From a checkpoint of a small transformer trained on Wikipedia: normalized queries and keys.
Each number is 128 + 32 x the weight over its row's rms, rounded and kept within 0 to 255. Layers, rows and columns count from 0. Numbers have three digits each. The size before them is the row's rms in percent of the matrix's.

# up: layer 5 MLP up, 704x256, rms 0.147, rows 119-149, columns 0-63
# down: layer 5 MLP down (transposed), 704x256, rms 0.134, rows 119-149, columns 0-63
# gate: layer 5 MLP gate, 704x256, rms 0.142, rows 120-150, columns 0-63
up119 095:144147103109152077131114126145180156059184128109169059083072141138113146138079120181184131126142132144108173124168123131126135129141145172114156112080176145123145139165117107156100131091107122
down119 098:155050135143134156149131136137172141111155151106162101121164176086146118121081150129171149148185124118082134136081122181108156103119115114107100115169118052106143118148121164122111159149152175
gate120 103:087084107130148227110114125135133175114092071077130177152103080110134177125068121144102186148095171160117085105155186118056084119126089121105116171164056109163131115073163131165174124163107130
up120 113:115084141142074143122193113143159101147093162174126186137138137145123119145122162133186048126157072171121125075135100130125134106107083178182077196088131128085138126110157138146050120114135168
down120 109:121194132132082101138085151088080058020103133172154142144155180202130169104134093167163163177132122114120110104075112136112145130093120075120118099169113120056078122142149088190114169127125119
gate121 098:133067157165207073098190148140106131077151114120165165128105158115160108188157133105149202133156122138164156098154140124103086098176125149122114153077142133128156149155011071149126119177144127
up121 101:180111109138168095123160060162124159188140091085111154118074141140164151081159111121093139160125150121113139109171128117130138149079136128186076155080120125105122180146110158123129146148145099
down121 100:149096132099150138196205109152178117080165063098081102117113147076145123132070127141102144173118131136151118095112137128127102141130107151171145149115116129143081166168107202082171148105120161
gate122 099:125126136169093122139155114133089172101125157108122100105116182126110152134164162101086093156144105076119124132176079074171128151160107118080128160157149133138177153118084136118135234100130134
up122 103:171116094122140101090131114152101087098084080104124133150074126068125156135142082142123101162147049122093107052188148062136211075094100095114113175129182104073150119172140127129198136069183161
down122 098:137140137160175163152135128129159165071106132125104148104128071160121085121144118080104124069128113029133106118121088097179100089143174135124125134136065155082166177131085104078169074074127146
gate123 103:079085053051076146132126145133124139198174062114088107177131185140144073122171159107106097083090080148148156160116173147067083146143045072127083159095143144125145114146124146150108131170089092
up123 107:106117107124099133121140162148157095108135143168105118130138155133085160168188097079113134194120104118142119132058119133117113133137059129121134119165141161171133129088006116106156161174116139
down123 103:146128187148145083157143193125102129184118097113153139153076136134155159091134132133124074118104116062163165183123136114124150077086112142107134127115156132124157087102075103152129163111166131
gate124 102:147095144120119133122106151149156118120089127140124087138123144111107135162126105148106091142092181136143109119173135090145084098125124146080123213108107138108106111090060080113116178146115094
up124 100:182125133100117147139141147130130135137101102088198175093111160117169148138181096112142123146118096148091173119131098146086110141087060105104126157110119121116170054128108058113117096062172088
down124 104:177154144176079110125094128099136109137135076135134105116124085131121076160100064073074166094148111158116084181141183113001125186165086098131121177154142081154171112099129061111162177119059131
gate125 096:161109113124116126230129204069124138158173185103058099116188167137124137205161161152157186131192098138122107150146189081118203162105148093051153159157121105106150086171162129166154104096134145
up125 097:154075151141157121099152089213121118182138100113235066143109078132131085106175097155104106078091065147123144124130084156113153104151117182105114115079159078168128150129102153102103113133097133
down125 102:133115189132139161091063145064135097113146105129161174178139158053139078170095168128121149093117135150120093127155097080105119148082176072126127116080088122137141174046097085116108173082098104
gate126 108:100117110127119120149134151140177172182064089138122093093078137128240115141152078069074133134133201121096108108141116185102103158087084161063113154147138114174161095091153089106128155181192150
up126 103:135137132136136124151131099144090114144163116089143106103068182140120170104132131085169165161118121137142173149050126104077134141126144166109154114113130105096138165138151157084118067099063121
down126 104:161104127162134160159135078135092084090102110137163113116141144135130176167203152108123125122142156176078104217146077186110138166130052098088090083160182167126126159120134112110159109081165148
gate127 103:127076121117131189117158115115103102096214135070085086186116135106118169109131171123154082150127110120081123147125156118090088140101065050124201153158142129134183136106170185112127147163169142
up127 100:109114083149126127140128168183200169131119204095101109128133121074114135169232119177153135175075127136154133147153173141108145126157123134143109114124164099089130108068112133121101178097076100
down127 105:136126094113177144163179167116131166127092166134094131160134141097152102135142179191120074152091157172169110135139119115114140148090110100153155101096191201090083119119180115162105175170189109
gate128 100:137099141150102125159104117102104108149099185092148125111175099119120097136181130099137111132142139172101138189130153079208101100165170063147129141144145129133146127132137088121095133152114124
up128 099:137145097079187121111114160155083155121134125197131139159085097129140142158161152105181150083163137125074154143135079096185091119078133123136096170096189095206157135145101107100128106075156129
down128 102:152182149126147119151133076063109178118135122151154158137115116118169123125106089085136210171122157124125167088122099082104164144098104143173118092194109148085143140172135119158134199094146117
gate129 093:118123182129199097140054107140139152153122138148153144106161102137148092153100080148174103122185148104123107106102110169178154118123129125122154151181106118153154140121119125163102070101157138
up129 092:117144165122159116152130150119134153113059125155169255164176174118118156101082079173117094151121071095116174132136184117122135086117189146177111175139190121092124124139108110122153100094141123
down129 098:111121107046136056121094114100154134158088152132138096111141132153169094107125089040092201116109135079140061117127192136088146149118141150128085076083106088121096129049115134063163169127081109
gate130 099:225126097169141109179116153122120105147077101072134062159131139118123086155156177122156060151144125161124158075089114154147149097170081090125141103198150108067143145159106160098078152135076142
up130 113:129133153109226143134168137113142152144095076071109147153142146089136102101087106101135163125096031147181162121176089164141169098125166130130144097141105134134103182120116129135120105078143143
down130 100:152063129134109129123104170071149148160168143144101155129133133097133093122112090111051143158137137137091133168162125157099129105091124177127112124128122055160127111111118115089109158128092154
gate131 096:179140122092127196134114102160161173161147175108155121172133184119141133130201112102145109111097156138100119101155091061170179166130115157126127099099061145110163133112140158133108175111133156
up131 100:116089158076133166140110113108124135146116203127189128168070165084125099107146107070129159143128128133129113130111118120155117119120108175123178120150140145147131117127194103102131174133198136
down131 101:060125093090179157063147129092140066121159179087144114119152130095167139111099053140144154173118144113094084136111136133085128135092088100131129131132169193136120139176185102116139135206105133
gate132 103:144136188156173169119109072160134137120119141087188177125137122138081162116165134086155153168167157135135078114147053110180128136160096110100099130093082109147140126094074076148124140131110100
up132 103:157114156141142069145115117129109075135128092160087080149119158127087147131140142094189190165122194115156103065130184110168116092129116146119091208200166121114110098118106132124093167074146111
down132 105:159157139103132147139098121115145157129092109159068126125162143157126109157133113165100138133119128161041079089090159163157121138117159173135164078115165131087121100150160146134116157183107166
gate133 103:047082109133130123125151139147132110112070139113140123167105121118125070123087101129093119116181152117095130140079142108074125164175140115155091107113124170183104127126142155169159145115126115
up133 101:058050157205176148039131188164090131193133127113079157109125114091164182095103167074132112140151194079104124100123114145135161107127057091127149103104117166161135088166126090096090137177086132
down133 097:121146119176132127097138156184092143139063042152165151137152160097133076135159120154122116100080137104130115144116086144142120087162142150110167119148101139094127148126100144110137116085138134
gate134 105:133095076145078104099150100154120091161165137133202126150133120119189150139202143107064175120140096114155036100153119117164152161126122164054128160165104108151096144097104144121152157168090123
up134 107:159100136085110166114116125084132156150101128184065085089182102142090125168140090167113122092089131120152155138127072136118106126164140135129115107136193151079109177142106136153164128167125105
down134 106:097114109149106227133109166103138155133148186128093118068176098099122139028159064099138120167130095144104176052124136140102177128104152100122145199178131165161149178152118106131075134108115101
gate135 102:150108199162136127167140092117148154162092171096118135141096082165163149187080136123133131111124142095090126144078114098070120139120167098145119223177091117159116176071078129169103133115161161
up135 104:178116146102166094046116088129062142152181108141156132147149129144161094123134102138119160150094173171103087067151154093155193119135147138147183137152178159106137150163123122119100156153092034
down135 105:086078114079140150157102158101146049129106103108107141151174148066171106069139109188136140127107059104128116108103125121087157111101095121106137104105116147187149135112106150066152126097149151
gate136 099:146158152151134119137140105142083148152125166125141092180160114107174140133175137208143113189191108143118134118136098098149108173139101078128177142116157116136171097142125126153104091145164119
up136 098:168109144092151126201143117137120108101169194145142109117096127193175092173093159138194088153133133146101127114078119129096100103146103105064133146169163118107120159098149164134176115100160154
down136 097:112112117154092057086090057158125134171133135128154081081173084187128157094095095117102172107112127128081133153082079164092153085126119125051108110120149096111144142182093141146084109138117184
gate137 094:142125065145135107137137141138143067128146158175111144079107140114175156130127080169127124125135140126090144100132071165135138099124123142156168120122108100165160083139179190116126145073141094
up137 096:144120146164139101147125156110133120130210148060124090087116098103064154093143047093145142125152128104192063142139165123096123128127132182113129139140103152141099156187125112128113079130207074
down137 098:112107158141088144172101157072151145102111150130175118139199155115134128143125151088123144131124141131066142116144106121145231119098099093121139148127188102132117173125116096140107125142107134
gate138 103:136115176103092157104098101140093149121080139067110208162134142118120109126152170144152137133092125048120164102170139156129136145139152177080119169087077148214125177162119148142103159129129125
up138 101:147108168111165187148162163143111133114150152147126099129096168150127078186108068127141127056168119174176143136143136066148119145143121101073077098058148162156152144094149059159145102095169164
down138 094:097103127138133085111124143103081152146118102157119163082082145081131182127093104129180036154135079174108096104171156135162086215114147102139114104090165104152131144125154115150135145134126069
gate139 103:129093154196104133139153126077093120101190156101088147097167080113130133097061107096110093108121122082138143126161107137123111115113097080109046144096131107149129164146158166149087137094127129
up139 103:149072103116156157127132110132155114106122231140167052167107113162089090134121029159129138149157070117189187129128141145146148129180092081161049155179129080100105156150139110180114159138073148
down139 097:105076079139160138216085106160106169115075121167123139071087091100160198074112114114105097122121138106141138198071124133148104118146139114098165176197098127136160120157120199178173104108138115
gate140 097:117126111106189140130133156160156092056151086095126138215145140110175119117165146127131209116155147076137159137121079142129064121087118101131137178074162121133128103089124164117148100155126096
up140 098:099099081183102094136130144136144178092157221133081127134101164108134166157113103100113073116124108090063143123115183154135062177136118135149172108112181151094137173159152182116125087166166157
down140 091:221141136154165052081169172152155103121152167104130117122096119147150122078111107139072129117062163124139170114167069121158113081126158165149070083101176127141135113160176131152115089147104118
gate141 099:081120121111124082089151167129167125162146090105107138109095105085154157131144157137163129142121132100057132128069064101122188155115081147116121146121167149101184082164161115092134086107133082
up141 098:112155141197126173087114121139170118120104120190116146138117109106101148079100126114163175171100130104066131118130132082157115115095140171112158143101178086107136176138153113150114109137117135
down141 096:141129153108125144160062125110104068131093097110076148104152199138128159160115095185085127126182128155136142095143018144091148158133093141134136130150097100223150140173126109110108095188091151
gate142 093:139103124141110148058152144106065203131135140087114125113108124120104083101109148078151096147120136127144106169163139150097078142132151095128126071097069143167120089090108129151175136135210118
up142 089:137192156135161180190136111195180107129174167091086156115128153148066113070106151088093118153182117126104087109081152134153103107107154141105058112123098146105090143082106160128178125222182119
down142 095:114141139150176141146148125187149125143155146081159140138124100040128125147168166140063119115121148138067126133113143105171126113117137116102117111097136071130146148136078143120163077204109146
gate143 094:080116154105122150187079130128133099073225142125106084112073144167156126156146172162124187096120107097105100158127129050162135172084081123122104188112101160134152093157118151170094122062163115
up143 102:170125088119084094102125135134182143144121160104131158128142097139169073135145111156122123136191093133167208106132165131150095049143185109108160126166131111126113176137153143176157138136114133
down143 100:142130141112171138119108101095131157182099171188139145093147160143112146068157178096101122087160118120197183068100124086156096071200142107120105164135109149136098163133145198142166133128102123
gate144 092:113111045114107147140131140089115135083152124068128120114163110139118161114131133180095135118126141155131108171085159115129136106124112176155073146159128110138117185158117142068129121139151124
up144 097:149176108100101141086139130067149172132184101107131131153151147105071084140082193131126159140088161211133089088114109168111140125110160128139181146148157167124135148157117138186085143167126143
down144 096:116137165195118102090110132120117153080101135124157090167118121126141104114092083089109152182171123186113129110121073155146110146077123135158101053119192071160120093173172104066155142102065119
gate145 097:093152084132192149145113105132133145147138110126107156134159151054150125112104168155128131138102116167130136120149114185152119084134155168052152108137099118136106164116115129156063137170079132
up145 098:147126139078088131153155145111106150159131123081098110106150106197123107156163122124136145159137206041115105166146030078110158136165166077104122109127155152136201129144133166100120115112137076
down145 095:091116099114064144149116029094100111143107048189133098097158094144082173126163167169138151066077167108117135193168129105148141116133197141061099154056131144049125133124125121152128148112143158
gate146 096:161068151103150127184091149144063160155115105149144134065122078151085164119113131118131093072140199131064098103105153080121140170139137101109118113125145177104157182169055132049116180084094086
up146 094:162117101154185133131127107142146124060105063170117117129134109142187129109160121126149102147061122059143164142094151126104149168122155109066089118123160144124109120147102112098120117182205122
down146 097:081159153111198119117109115136120167166160120146089065126142086109098104155142087155157060051138081161146145125128129108108100107151092135061041101113137129109080118167102102157130099158134098
gate147 096:148136123132152087100077156169166189200141165102099112171125162199085115094187162128142115126096177059197117164144137146216115122109133108171101150099193167186230106108114116146156113092129168
up147 099:113080137112113143152134186135131124137112143141117138115136150140052159109115148149121074178098127128096152080137116054123195124100186109139072150092147168111171160170127084109141138153135117
down147 101:090169122116059085128145124149140095101119131135117096081119135144084141158164143114156179122169131106097165141052145167153163156129118104130175079124164149086140124111183186149137133125105169
gate148 100:151117107114046121150115143127170101144130120102125103152117152118141093083111103121047118100150144132100111169210152127085115146089114122184148134069167155130155052140095167123126100090129069
up148 098:079137150098095145192094118137053117127119158146143125133125149098187119072149114165125134174084127161113078138122149098061110127132100097133210143141132118181137107215135154110086166120139175
down148 097:097183143128148127109117126129111129155097095116085124159139066119130183172142092136120136141139139147144131145198205163149133168145150096153140203126158139157082122127150164148106145089129127
gate149 101:117182135179118178091147177101122106121126104114132136151113179118085113071086130141160094196122146123141155100110112130194114149133127177136056111063130151143115139119142151170096104132160150
up149 100:136124134131143176125184079204174133121091152079157129193126157092143157141090175148111093104155186138143076187121093118145162128113114142193123031110087175095130177061142152148144133106097145
down149 102:126163166115121149073163133133141097126148136177120119076124155093171224140171140110061107140087147137095068220120143198116143083150163123108141141114150145166095165138135108184095090109114135
gate150 095:109142091181089105119152095192139089186125119108103130134106093068156093175164103129176128149117116081115170089150125092168102128128123095158158130115124181114073110146139094099140045187130114